{"n_layer": 13, "attn_scale": 0.125, "tie_embeddings": false, "init_std_qkv": 0.0598, "init_std_down": 0.00586, "lr": 0.00891, "schedule": "wsd", "decay_shape": "pow", "batch_tokens": 8192, "dataset": "wikipedia_en"}
Each number is 128 + 32 x the weight over its row's rms, rounded and kept within 0 to 255. Layers, rows and columns count from 0. The size above them is the row's rms in percent of the matrix's.

# layer 10 MLP up, 256x64, rms 0.221, rows 2-18, columns 0-63
size [ 93  83 101  94 104 107  96 101  88 102 101  91  95 103 100  88 109]
[[182 113 139 103  93 150 137 123 156 115 161 111 149  76 169 151 151  91  55 117 153 115 126 103 126 127 144  48  95 105 135  65 152 121 142 115 151 107 163  65 138 130 175 146  90 191 156  90 153 174  70 138 104 154 159 132 128 155 168 154 131 161 101 142]
 [176 140 135 119 176 144 170 122 149 137 142 154 112 161 132 123 151 120 141  94  96 100 135 150 143 121 130 148 174 193 116  84 177 195 146  88 109 156 170 142 177 133 172 113 147 112 177 137  84  98 159 213 162 148 117 131 129 132 102 180 130 145 182  67]
 [128 126 149 190 165 144 146 108 115 153 121 161 116 183 186 144 112 167  99 135  85 164 123 104 157 168 137 122 105 171 111  98 115 112  86  81 101 145 211 157 147  76 142 115  87 120 125 139 164 102 144 141 107 181  85 198 127 190 164 109 151 137 113 146]
 [122  84  65 110 112 171  81 122 150  99 115 134  95 128 121 123 175 101 138  93 127 128 111 131 116 126 155 103 156 118  77  80 140 138 210  98 152  16  74 138 159 132  67 124 118 119  66 157 126 111 109 154 137 126 137 141 121  99 135  76 129  93 114 121]
 [106 178 210 145  80  76 124 117  63 130 148 168 144 167  92 145 103 139 141 154 119 163 163 152 126  86  84 160 144 149 160 100  83 174 124 116 100 146  69 133 182 142 117 134 103  99 138 143  93 105  96 154  98 170 121 172 111 123 126 158 168  92 110 173]
 [ 92 140 138 154 169 179 127  96 122 169 169 151 141 123 160 135  74  99 131 110 104  95 181 115  95  95 147 101 115 163 160 131 131 156 109 118  90 127 118 187 134 105 130  99 144 118 143 105 132 117 116 127 194 121 165  23 111  70 159 168 128 206 115 125]
 [ 92 149 181 116 147 107 110 112 146 114 152 128 133 113  85 141 148 196 151 119  99  75 152 135 104 117 107 111 184 131 121  99 130  99 115  70 142 144 152 136 133 117 157 108 166 107 102  92 102 127 196 184 150  42  88 162 167 196 102  88 152 113  94 152]
 [154 103 140 176  84 161 145 157  92  67  88 159 101 158 151  77 136 143 124 178 188  95 119 124 110  61 106 115  75 133 129 167 145 136  62 151 152 163 153 171 175 107 145 144 133 136 120 126 163 158 137 135 132 151  98  84 151 162 142 111 131 101 198  87]
 [119 145 104 155 106 144 148 153  89 138 150 160  85 130 147  59 145 125 187 135 135 167 145 154 112 125 136 152 135 118  71 181  91  35 110 135  79 174 143 136 123 155 166 124 168 181 105 123 127  63 132 170  64 150 106 129 171 128 117 150 138  87 104 108]
 [135 131 165 170 104 147 139 168 133  69 102 116 112 114 115 175 159 136  90 209 132 138  85 148  95  89 125 123 130 109 166 161 176 154  83  70  79 154 120 110 180 131 102  98 163 131 160  82 104 139 164 107 119 132 179 134 162 163 141 100 136 114 173  62]
 [151 122 163 124 120 103 129 106 124 120 162 167  54 112 159 155  95 111 120 118 142  74 106 139 112 104 100  32 128 184 141 141 103 125 190 149  71 121 140 105 154 157 133 193 191 176 212 140 121 137 141 101 148 139 159 145 137 127 104 117 118 112 107 144]
 [162 139 129 128  81 104 167  84  95  97 123 167 137 111  60 116 165 174 134 149 162 131  65 166 139 186 143 133  89 171 146 160 124 134 121 126 166 179 157 151 168  79 143 144 146 131 182 142 165 103 165 138 109 157 129 165  93 113  83  77  78  84 108 132]
 [134 116 142 167  49  91 142  93 129 168  90 170 115 133 145 163 157 100 114 106  85 114 166  83 137 118 142 106 139  94 151 133 165 172 114 142 123 109  94 113  95 149 148 184 101 126 122 102 162 141 131  89  81 123 111  74 180  56 139  60 134 167 175 159]
 [101 170 149 117 180 120  95  88  95 134  99 130 117 130 104 140  85  94 128 173 105 190 104 132 135  64 125 105 132  76 129 109  87 180 123 131 102  94 164 151 102 136 167 105  58 125 144 130 120  82 172  79 141 148 148 141 116  91  57 153 157 110 190 107]
 [159 135 152 108 158 101  83 131  82  63 147 106  91  87 178 104 126 120 157 117 151 113 166 152 102 106 130 202 157  70  95 137 102 176  97  87  91 105 153 110 131 148 114 178 173 139 149 121 107 134 164 103 127 177 100 162 107 169 139 187 184 108 106 137]
 [175 155  79 158 194 116 172 113 133 100  87 112  93  95 132 145 115 157 150 169 133  63 113 111 156 158 141 126  78  97  95 103 110 145  96 133  86 174 145 126 135 113 118  85 102 163  94 180  96  93  76 124 128 118  63 135  97 116 139 117 133 120 108 214]
 [143 201 183 106 121  98  94 133 112  58 134  87 112 129 119 140 178 165 136  81 116 138 129 137 120 126 106 148  90  74 177  91 156  91 206 122 124 136 120 173 132 154 107 153  80 137 156 148 138  99 121 128 118  96 112  90 107  59 151 155 171 143 147 184]]
# layer 10 MLP down (transposed), 256x64, rms 0.0523, rows 2-17, columns 0-63
size [102 108 106 102 100 100  98 100  96  96 112 116 111  96  93  93]
[[120 100  97  98 112  70 125 105 149  99  95  93 214 107  85 132  97 145 183 119 128 121 113 140 151  97 106 123 110 177 107 109 116 150 149 139 125 126  94  99 129  89 143 148 177  81 165 150 106 190 152 125  85 127 158 180 104 100 136  44  91 111 107  78]
 [136  96 130  55 157 121 129 101 156 209  76 156  92 129 113 175 105 111 169 116 112  88 152 161  83 115 113 135 135 158 123  81 107 182 142 135 131  90 158 136 175 104 130 121 114 152 120 155 148 144 140 112 152 167 143  95 107  64 148 190 201 153 108  95]
 [131 123 146 103  78  62  88 102 129 113 101 139 124 106 138 136 124 132 130 220 106 118 139 124 246 124 107 175 161 139 119 119 112 130 141 106 146 154 171 110 125 145  67 120 144 157 188  83 136 121 129 153 167  80 106 112 126 107 140 149 117 135  68  86]
 [ 79 141 113 101 145 104  52 103 119  87 119  79 143  74  76 118 100  92  68 116 121 117 127 130  96 128 160 154 115 159 100 134  71 146 143 107 157 178 168 133 159 159 147 126 148 122  88 157 136  91 119  91 179  47 112 142 189 111  92 111 130 111 146  98]
 [147  88 164 176 142 176 145 185 123 123 166 148  90 122 130 173 137 187 136 132 139 151  87  97 163 165 141 146 109  80 132  90 146 113 156 149 192 135 180 100 116 175 148 138 114 140  78 146  94 149 121 149 142  83 176 119  92  75 115 172 158 141 160 192]
 [116 111 153  98  80 125  89  66 141 136 147 116 142 123 131 116 174 130 162  72  92 146 139 111 100 118 117  62 140 102 186 106  93 190 159 102 137 140 160 130 116 139 120 167  80 119  93 136 109 125  69 144 113  75  87 170 150 134 109 137 152 152 208 189]
 [108 167  95 171 189 111  90 138 106 183 129 150  83 148 149 193 170 167 164  74  98  90 122 154 146  78 109 147 136 143 136 182 146 124 182 125  87 136 148 136 101 126 142 134 102 113 124 148 148 112  52 126  81 154 137 130 135 172 104 146  68 106 114  80]
 [150 157 151 155 182 129 187 139 146  67 146 151 140 182 132 103 129  75 122 124  44  90 187  90  92  97 138 148 144  97 107 115 133 138 125 143 145 192  70  89 144 127 121 119 170 114  69 141 120 160  87 168 134 152 142 158 178 138 164 107 143 121 145 143]
 [125 112 157 126 170 179 147 127 153 132 128  87 169  90 175 220 147 105 130 150 154 103 132 118 100 155  98  72 147 123  96 133 163 115 114  66 151 113 101 113 157 153 128 127  78 110 135 125 110 222 126 123 133 123 177 107  56 135 117 101 166 173 135 159]
 [111 112 104  88 137 175  90 188 173 154 159 183 122  95 181 104 122 145 151  71 124 105 130  97 174 135 168 104 145 106  76 111 103 132 109 184 125 107  64 161 162 106 125 140  83  82  89 156 143  96 152 148 148 113 130 182 154 150 163 113 117 135 141 190]
 [153 149 194 124 156 110 133  72 155  65 109 103 138 122 158 141 136  98 108 126 148  97 153  50  89  77 106 106 103 128 153 127 161 156 130 126 140 102 186 122 195 147 154 157 127 146 156 125 143 185  45 125 112 128 141 101 118 154 121 153 169 179  83 111]
 [148 153  64  82 141 135 149 126 147 133 158 123  84  98 106 152 150 116 152 134 165 112 147 180 162 172 133  81 151  78 210 131 150 153 149 120 115 166 148 114 167 129 184  84 126 103  89 127 130  89 121 115 182 140 173 110  66 140 145 135 124  93  49 122]
 [ 76 168 144  78  99 145 131 191 163 127 161 137 128  98 149 104 113 138 106 133 189 146 142  69 146 121 104 105  86 169  87 100  78 113 107 156 135 134 101 174 186 113 128 131 120 124  79 172  39 122 140  69 132 153 106 156 152 178 133 142 145 131  97 138]
 [142 145 167  97  70 113  96 122  88  93  95 137 137 185 154 119 120 136 126 141  42 122  87  90 137 150 115  98 143 116 151  97 105 128 122 174 138 152  78 110  98 129 148 135 146  84 131 139 105  49 141 115  80 134 111 128 173  87 177 167  90  78 194 127]
 [185  90  80 131  94 131 147 104 133 122  92 110 143 130 158 136 145 100 115 141 107 153 138  93 172 104 134 108 165  83 167  73 181 137 129  85 118  70 143 101 169 130 155 144 114 118 181 161 163 142 123 227 140 119  76 124 161  94  74 147  97 118 159  94]
 [154 149 112 117  87 114  95 128 158  83 102 150 128 103 131 166 150 159 145 168  82 114  87  85 167 122 159 141  95 125 179 102 129  80 128 139 149 116 185 152  27 132 178 131 177 105  91 132 191  96 118 113  95 104 160 136 131 136 189 127 111  88  98 130]]
# layer 10 MLP gate, 256x64, rms 0.207, rows 3-18, columns 0-63
size [106  99  99 105 112 104  97  90 101  97 110 100 101 105 100 105]
[[135 124 109  91 155 138 144 138 117 115 151  74 189  99  97 166  85  98 131 155 165 148 134 182 140 125 154 123 118 118 127 130 133  88 138 164 173 116 122 112 106 169  86 175  54 149  77 199 133 166 120  78  49  63 125 139 116 102 105 107 132 159 114 128]
 [104 116  64 150 162 121 147 157  97 151 102 110 116 111 180 144 133 122 115  90 130 151 102 113 170  97 140 150 138  97  85 206 115 121 158 170 113 171 105 156 113 108 102  85  88 140  97  77 120 149 161 139  62 121 153 161 119 159 184 163 127 195 190 119]
 [143 189 136 121 135 137 144  98  59  96 150 120  65  99  97 140 166 100 147 120 197 128 144 139 143 143 134 167 152 108 144 111 107 146 146 112 149 133 128 148  75 170  18 107 133 118  76 103 153 118 163  80 147 131  63  91 147 137 146 138 108 105 135 170]
 [167 143 131  99 163 165 129 108 137 160  96 108 120  99 104 138 192 171 159  44 106  98  94 122 130 111 139 123 138 112 118 145 171 155 153  95 103  91 102 115 165 141  63 106 119 113  82 134  71 143 165 197 149  99 112 136 154 105 190 146 201 123 131 114]
 [156 121 131 174  96 119 126 140  68 161 187 148 111 106  63 119 137 159 136 129 159 102 126 135  88 174 179 132  89 195 114  81  99 117 132 114 192 149 153 101 166  80 134 117 133  78 124 121 145  66 138 137 155 120  77 137  91  94 133 154 120 103  61 108]
 [233 159 138 168 150 116 117  93 118 153 140 175 151 151 112 144 139 137 174  89 141 120 153  65 145 125 103 153 135 127 136 120 158 133 161 102  97 145 160  92  63 120 115 134  99 128 134 144  83 126  65 204 132 115 134 132  81 161 181 140 102  86 163 165]
 [146 183  97 130 136 168  86 119  65 129 129 114 106 104 143 104 143 164 130 111 156 101 160 132 133 209 142 128 155 146  83  89 166  84 153  72 171 176 128 108 192 131 130 144 139 196 160  72 119 147 160 138 108 167 102 118 102 142 172 127 118 175 163 103]
 [116 152 112 102 175 167 108 142 184 126 121 131  67 112  85 175 110 156 169 158 151 187 170  93 154  40 128 164 127 117 117 120 135 108  68 134 146 159 124 143 142 147 166 189 160 130 111  90 163 124  98  93 119 171 115 173 114 136 129 148 191 136 151 100]
 [ 89 103  88 120 134 131 135 115  83 140 177 128  89 239  71 127 139 113 150 127 150 136  77  86 124  99 159 100  62 135 110 158 160 203 107 136 132  97  99 182 112 164 140 160 118 114 193 182 106 135 108 151 118 120 130 118 129 161 133 138 107 120 120 114]
 [168 154 148 100 145  76 178 156 175 107 164 111 217 161 125 137 114 148  85 155 127 207 162 196 161 152  73 145 160 130 147 137 114  97 110 123 107 106  93 142 126 126 119 140  70 159  97 117 140  81 101  93  93 124 146 164 130 128 144 147 141 129 120  71]
 [172 108  77 132  95  81 155  48 157 175  68 140 104 154  80 145 101 129 117 158  87 127 149 178  46 145 127 110 137 136 182 141 170 129 136 133 101 124 142 123 153 159 109 110 174  92 111 117 102 126  88 166 111 182  94 164  81 105 160 135 128 131 112 126]
 [180  97 128 204 135  88 133  86 122 118 115 130 114 156  67 160 160  83 178  96  27 129 123 132 168 174 134 129 133 118 106 160 133 175 120 137 129 134  63 114 102 101  84 123 102  90 127  84 158 139 101 157  86  98 141 174 130 115 161 146 128 134 138  99]
 [200  95 151 128 135 146 164 115 130 150 103  67 148  75  71 109  98 141 135 187 111 212 153 115  87 141 148 158 113  93 162 138 120 133  95 147 170  84 177 164  86 100 119 118 130  72 106 161 138 195 115 145 119  95 151 160 120 146 128 167 131 145 109 127]
 [162 145 103 122 114  89 134 124 140 198 134 165 159 157 101 116 170 171 140 112 153 155 194 147  95  92  89 147  94 118  45  98 170 160 136 154 124 132 133  77 107 107 124  76 143 138 112  99  84 131 103 178  82 136 155 136 149 130  79 159  68  82 151 125]
 [124 129 160 151 157  93 146 131  86 117 108 149 104 172  93 110 120 149  97 102 124 171 149 110 166 157 159 167 127 176 124 118 162  94 146 100 116  60 240 124 125 116 129  94 130 135 164 180  98 134 126  83 141  72 149 143 124 134 103 150 123  69 187 168]
 [107  66  82 112 124  80 106 138 108  95 130 112  37 157 100 104 117 122 213 133 125 105 127  88 150 109 141  86 126 170 124 104  78 152 191  65 126 119 141 147  70 133  98 149 131 100 135 155 109 136 129 114  98 167 166 142 142  99  77  87 159 142 123 125]]